Weights of a small transformer language model.
Size: 21 layers, width 384, 18 heads of 32, MLP 1536 squared ReLU, vocabulary 11375, 52.1M parameters.
Architecture: rotary positions, no biases in attention or MLP, untied embeddings, capped logits.
Training: a variant of Muon for these matrices, 5826 steps.
Each number is 200 + 20 x the weight over the matrix's rms, rounded and kept within 0 to 999. Layers, rows and columns count from 0.

# layer 13 attention query, 576x384, rms 0.0503, rows 525-533, columns 192-383
202,208,201,206,242,220,196,203,210,186,200,198,170,215,217,202,207,199,228,178,195,206,211,251,221,194,190,154,186,237,189,188,203,209,174,189,239,224,180,187,209,211,217,170,226,240,187,217,222,213,215,204,215,215,239,193,198,197,201,229,228,187,202,181,186,197,210,173,221,195,197,179,204,199,219,224,204,182,202,164,187,217,171,176,176,161,209,178,180,217,188,211,182,193,206,214,185,226,233,177,252,229,210,199,228,196,174,202,203,170,189,163,158,211,177,202,190,122,165,199,203,160,194,234,221,187,229,186,179,163,214,216,208,192,227,180,222,200,150,171,198,193,204,192,218,197,183,203,221,201,211,222,199,207,206,173,223,193,179,190,258,205,239,196,181,205,211,210,206,222,207,185,268,215,174,178,172,193,203,235,229,187,151,181,188,175,239,202,198,194,199,183
214,183,202,214,203,205,217,208,207,192,216,208,185,226,202,146,197,204,216,181,186,167,187,182,174,177,157,214,211,202,223,202,200,154,240,225,192,177,192,203,177,193,188,168,228,215,158,177,165,185,197,197,231,200,227,190,232,205,208,193,202,211,191,227,205,209,212,180,177,179,217,203,202,165,204,177,201,185,213,205,193,187,175,175,215,256,238,218,197,227,201,239,193,225,207,198,179,160,195,164,191,211,209,234,203,149,198,232,142,194,207,217,200,197,167,226,179,213,237,167,185,219,186,223,191,232,165,183,198,153,195,226,225,163,172,220,206,209,241,191,160,203,202,174,187,187,197,256,271,157,218,204,159,212,230,184,179,153,229,205,227,197,240,185,237,193,203,178,226,196,206,147,254,210,224,175,185,209,185,216,137,238,198,203,187,210,218,162,189,179,198,179
214,190,188,213,174,171,172,192,221,183,176,168,157,218,185,225,202,200,208,208,229,209,195,191,223,198,179,207,215,185,196,187,192,204,196,207,191,192,167,207,215,219,185,202,186,186,147,189,195,199,207,235,158,202,233,208,171,193,226,171,203,198,189,193,210,195,206,159,196,235,239,186,221,189,174,221,195,225,204,220,165,205,182,198,189,219,205,166,162,197,207,199,180,167,208,183,224,186,178,215,244,183,191,209,155,237,174,147,224,188,163,220,235,215,182,225,206,177,198,205,182,174,174,204,181,180,211,179,194,195,183,230,221,194,228,221,218,198,188,179,236,205,237,198,219,222,210,203,243,197,152,190,205,197,196,196,176,195,228,218,243,206,187,263,228,176,201,216,190,198,246,178,215,182,180,160,179,211,158,210,198,239,188,220,186,182,180,212,204,182,185,221
169,208,247,187,203,222,179,227,184,192,175,199,217,210,193,203,206,252,214,151,149,203,262,175,197,170,181,192,192,162,202,216,209,191,193,227,202,201,190,205,188,208,209,159,215,234,169,210,192,199,201,194,195,173,226,218,209,165,185,179,227,147,174,195,206,220,168,225,242,223,197,186,167,198,195,211,209,178,235,203,191,219,175,216,200,229,193,175,191,191,164,211,242,180,210,177,172,221,197,193,208,154,182,198,233,166,222,195,233,198,196,179,143,207,231,178,184,194,161,179,238,185,209,250,177,214,188,218,181,200,221,205,221,201,239,197,205,195,199,217,231,236,176,210,212,162,222,194,198,171,210,186,159,207,197,240,204,199,207,223,194,239,226,199,210,219,191,198,235,172,212,183,197,182,205,237,223,222,210,242,237,163,183,187,212,172,194,191,216,224,209,198
207,191,219,251,179,199,183,202,207,238,211,201,193,248,194,194,208,233,161,166,211,178,207,193,241,209,192,224,220,205,264,194,204,241,201,163,251,182,197,187,240,204,232,248,224,208,173,189,219,219,188,227,197,197,178,214,199,213,195,206,163,187,214,168,206,138,188,143,226,226,185,239,202,195,204,198,171,229,221,169,218,163,216,205,175,195,216,184,212,184,196,211,245,187,212,178,159,181,184,170,203,260,231,229,200,219,223,207,200,185,211,199,179,199,200,238,206,194,175,180,198,209,207,203,152,198,185,185,229,171,222,216,203,177,236,176,251,180,184,211,190,219,210,204,243,190,164,181,200,200,198,220,198,201,187,179,188,145,201,203,209,204,187,211,187,181,188,198,192,185,186,185,179,211,205,198,213,217,178,192,193,202,166,208,220,230,205,224,179,188,221,182
173,211,232,212,207,196,227,193,199,177,225,162,209,165,176,191,229,216,150,187,215,208,155,205,183,209,143,155,184,212,219,211,226,197,253,210,174,236,228,174,226,224,174,203,196,206,236,234,200,207,215,217,151,158,165,185,170,189,219,183,199,197,192,209,248,221,193,180,239,212,197,230,170,212,202,175,212,207,174,200,194,186,198,250,165,205,185,238,201,151,207,218,218,180,184,176,158,194,221,218,229,204,184,201,228,178,228,226,208,185,237,181,228,143,218,217,229,175,215,169,227,207,193,218,199,216,180,185,207,201,182,210,200,253,233,181,218,192,197,207,188,170,182,127,175,224,217,205,220,209,164,165,204,181,176,210,191,211,170,241,214,219,213,167,226,171,209,208,230,182,227,196,219,216,154,209,189,199,186,156,206,216,185,198,177,227,230,165,217,160,187,215
192,195,188,234,252,211,209,231,151,212,193,170,205,157,194,208,197,188,184,222,201,197,213,198,178,202,222,174,220,205,202,227,160,210,191,187,200,227,248,179,183,216,198,210,163,167,171,192,196,163,171,195,220,176,217,181,209,191,195,197,187,244,243,117,170,234,211,222,196,213,188,175,199,207,215,207,192,204,230,173,229,197,206,168,216,174,161,205,218,188,248,199,192,214,224,186,198,190,221,179,149,211,185,196,221,227,210,217,149,179,209,205,219,187,195,188,241,216,229,209,167,183,190,155,213,177,211,185,234,214,201,220,215,196,232,182,248,173,204,195,185,183,181,198,197,196,197,221,168,187,205,179,204,209,195,225,218,202,170,229,193,215,199,227,147,201,201,192,186,231,183,204,200,203,177,222,175,194,230,195,177,245,191,212,188,228,188,236,198,200,203,207
228,207,230,165,188,161,177,220,232,183,240,205,153,219,218,226,196,228,193,172,209,191,174,239,216,175,214,193,201,216,272,204,180,200,166,213,230,135,221,229,142,202,203,227,214,205,220,193,204,210,203,234,170,198,199,175,210,177,217,202,173,202,207,197,183,211,209,202,212,192,194,220,201,206,212,182,177,187,158,187,208,223,189,225,228,201,208,206,193,181,241,213,224,220,187,163,269,207,160,173,178,194,206,190,186,190,198,203,201,203,206,167,216,179,192,220,155,204,224,201,230,219,198,218,213,207,205,170,184,233,157,197,189,209,256,202,210,185,194,175,206,230,236,199,204,202,184,207,219,173,185,167,260,214,214,167,220,164,192,193,193,188,191,211,218,192,146,197,221,194,177,173,172,227,164,224,193,175,168,221,219,189,214,175,191,209,249,178,212,217,164,216
220,203,247,180,180,199,233,213,212,204,212,177,209,208,229,203,182,196,225,151,213,176,211,194,243,203,194,238,181,228,208,215,174,233,210,222,196,200,206,185,222,247,187,185,170,179,222,186,221,206,228,232,223,162,183,248,209,221,203,210,208,198,214,182,169,219,208,202,202,217,183,193,175,205,226,163,177,183,176,181,162,222,232,199,191,169,184,219,178,199,224,197,164,200,217,172,189,210,192,215,244,223,215,233,173,160,131,172,251,191,204,193,198,224,194,198,184,234,210,225,185,144,223,190,202,170,191,156,212,205,198,186,191,196,200,175,197,186,229,208,180,215,238,211,195,207,211,214,213,189,179,212,225,218,180,178,235,166,180,191,222,197,216,172,173,162,225,196,184,202,214,172,173,210,223,201,208,214,217,176,173,183,233,177,182,207,205,226,183,239,239,204
# layer 13 attention key, 576x384, rms 0.0507, rows 525-532, columns 192-383
198,206,182,161,210,227,194,201,230,182,203,221,194,206,196,209,215,179,202,210,226,162,223,220,189,193,193,178,212,218,189,164,162,170,198,190,174,193,193,199,203,176,157,195,244,194,229,222,216,236,226,209,220,221,179,201,212,193,214,204,183,188,216,202,206,185,213,226,202,201,205,230,229,190,210,204,178,168,228,220,208,184,222,213,223,204,194,205,195,188,162,210,185,202,211,214,231,191,210,213,179,192,153,214,205,222,166,217,204,199,237,174,161,182,200,215,189,223,189,182,171,169,179,220,187,215,209,196,204,209,210,234,212,185,175,217,217,207,217,190,198,212,201,189,186,179,175,214,236,210,210,201,228,213,240,199,231,177,168,236,221,158,213,228,210,180,169,220,219,190,210,240,195,192,186,176,211,202,196,163,203,209,200,176,192,204,227,197,217,219,170,168
235,212,191,224,215,226,147,211,181,220,198,223,210,216,200,168,204,191,250,206,205,164,206,199,190,203,172,219,223,198,238,240,224,169,231,180,207,204,202,188,177,176,212,213,192,207,200,189,203,230,215,168,223,235,204,195,261,227,192,203,168,234,189,230,182,196,168,151,162,188,175,179,169,201,215,219,189,201,205,221,184,182,185,198,207,249,198,180,191,230,200,212,200,213,197,248,205,174,178,177,203,193,190,233,174,180,230,210,153,207,186,228,212,211,187,222,204,174,233,206,201,234,173,224,201,206,185,229,211,204,206,203,226,185,179,225,155,191,247,191,191,193,184,239,194,183,214,198,239,162,198,220,172,227,213,210,221,187,200,196,178,214,214,196,201,179,223,207,223,225,185,164,222,192,203,144,213,201,182,199,203,191,170,199,184,177,195,177,207,205,184,205
214,222,194,183,168,186,203,194,179,146,149,217,164,184,249,205,207,179,193,174,209,239,186,200,218,189,189,149,199,206,203,200,187,201,214,201,231,205,222,188,212,225,202,156,197,230,200,188,193,168,190,220,205,199,204,184,164,218,231,212,189,195,176,203,199,228,224,189,192,254,216,185,208,191,199,186,194,223,191,181,177,230,197,179,194,171,228,211,205,197,233,192,184,190,164,192,202,208,219,196,232,210,179,170,198,193,186,195,181,195,187,202,178,238,132,256,228,203,242,180,192,196,193,161,194,177,184,186,180,213,239,213,200,212,172,171,198,197,179,155,223,225,227,139,203,225,209,234,239,233,193,193,183,156,222,197,185,186,198,220,249,170,195,221,208,184,206,175,219,179,218,187,201,180,214,190,208,180,165,229,226,246,187,217,222,214,173,179,143,210,178,225
210,199,216,199,212,176,179,194,181,198,200,212,242,207,206,206,221,204,171,178,181,199,240,187,205,177,186,235,178,197,196,250,239,198,191,213,202,167,223,198,177,253,194,164,198,241,197,201,202,184,219,180,204,178,262,213,209,180,157,189,226,166,178,215,172,209,203,193,185,222,161,193,181,174,192,182,210,230,226,186,195,190,220,183,209,221,147,192,190,183,167,197,226,195,167,196,181,219,188,206,195,179,235,206,240,217,161,187,186,168,203,180,206,248,218,157,189,173,182,184,167,174,173,184,199,228,215,173,179,182,169,221,232,174,210,176,223,222,177,208,185,208,198,190,203,210,204,195,235,200,177,224,190,202,207,204,195,202,238,195,213,230,202,198,196,192,201,211,234,140,185,195,210,143,201,236,197,198,220,233,233,198,178,165,200,220,235,203,194,218,221,227
184,195,210,220,216,203,175,218,163,201,173,212,201,227,183,175,196,202,162,218,197,226,202,194,202,199,186,195,233,234,210,182,178,229,210,184,218,193,168,199,242,184,217,243,205,205,225,186,227,187,173,206,226,201,190,219,201,210,208,209,187,208,234,178,128,170,221,211,189,178,195,207,186,159,221,178,164,229,220,192,222,166,219,198,196,217,233,184,188,185,244,194,197,209,172,205,203,206,185,219,191,259,181,229,158,227,222,225,180,191,205,215,202,241,201,212,245,191,223,191,192,207,194,178,185,201,172,154,227,181,161,188,215,145,177,167,244,187,195,219,183,217,180,205,212,195,215,200,184,200,186,193,196,168,193,181,214,195,207,215,186,202,181,222,170,181,196,205,171,193,179,190,200,188,203,213,186,208,197,167,208,241,209,209,212,209,208,199,180,211,177,223
154,226,211,197,191,208,199,178,194,189,186,210,194,174,244,194,244,246,160,202,205,170,208,192,179,225,168,170,208,177,204,223,230,194,219,157,235,198,188,188,204,195,199,213,181,217,209,196,185,193,165,215,186,186,162,198,207,182,228,160,194,203,200,234,209,180,234,208,221,244,162,209,191,225,203,185,216,211,231,190,186,202,205,215,188,190,208,229,180,193,188,198,198,176,158,154,191,203,212,183,188,163,207,188,202,164,219,210,199,203,237,200,251,199,213,160,206,175,209,194,217,219,195,214,199,188,159,166,217,229,209,189,202,259,205,215,214,227,225,213,221,198,188,168,190,229,215,186,193,232,209,151,189,224,198,228,174,175,163,200,210,226,175,186,183,205,235,184,233,180,225,163,188,192,201,165,207,195,184,174,193,212,172,203,187,218,201,218,184,212,211,216
181,197,209,202,222,238,198,228,182,170,225,166,163,166,223,244,229,163,218,248,220,189,200,197,226,216,219,167,222,238,197,205,207,183,155,184,179,183,188,209,231,168,235,225,212,191,202,176,190,205,189,186,191,199,215,236,197,217,203,222,195,244,208,191,192,200,189,227,186,193,188,173,191,237,201,192,220,188,182,241,215,207,216,206,226,198,198,160,186,179,178,187,192,195,200,204,233,174,186,226,169,150,182,231,248,233,221,176,243,205,196,189,219,196,212,166,234,159,160,207,175,200,181,189,195,164,206,233,208,217,238,154,181,183,196,200,203,183,174,195,186,191,151,220,209,194,219,222,197,197,222,199,222,198,244,219,192,190,209,242,212,248,178,214,200,161,208,166,213,222,204,178,166,185,213,198,205,187,220,200,222,178,213,213,164,193,166,237,230,187,200,168
199,210,196,198,172,202,224,239,210,203,201,200,210,209,235,194,139,210,182,191,197,172,182,217,204,206,250,226,181,179,230,221,245,196,225,212,198,174,188,192,220,199,197,206,196,214,222,225,205,181,214,241,168,225,225,217,217,202,198,163,220,206,150,203,218,200,218,165,193,200,189,191,218,267,185,161,223,165,166,239,181,235,187,215,201,223,228,224,186,166,188,203,194,176,195,189,222,172,193,221,182,195,224,224,182,204,167,242,203,192,215,222,202,183,144,221,179,225,232,206,213,259,196,210,235,210,217,106,192,190,174,206,193,190,234,175,241,206,219,193,210,198,201,206,164,206,249,211,201,199,176,151,214,241,197,194,223,170,213,193,190,185,196,204,189,202,171,163,196,176,191,196,158,227,225,229,204,228,178,188,207,213,258,178,187,244,217,185,219,196,186,193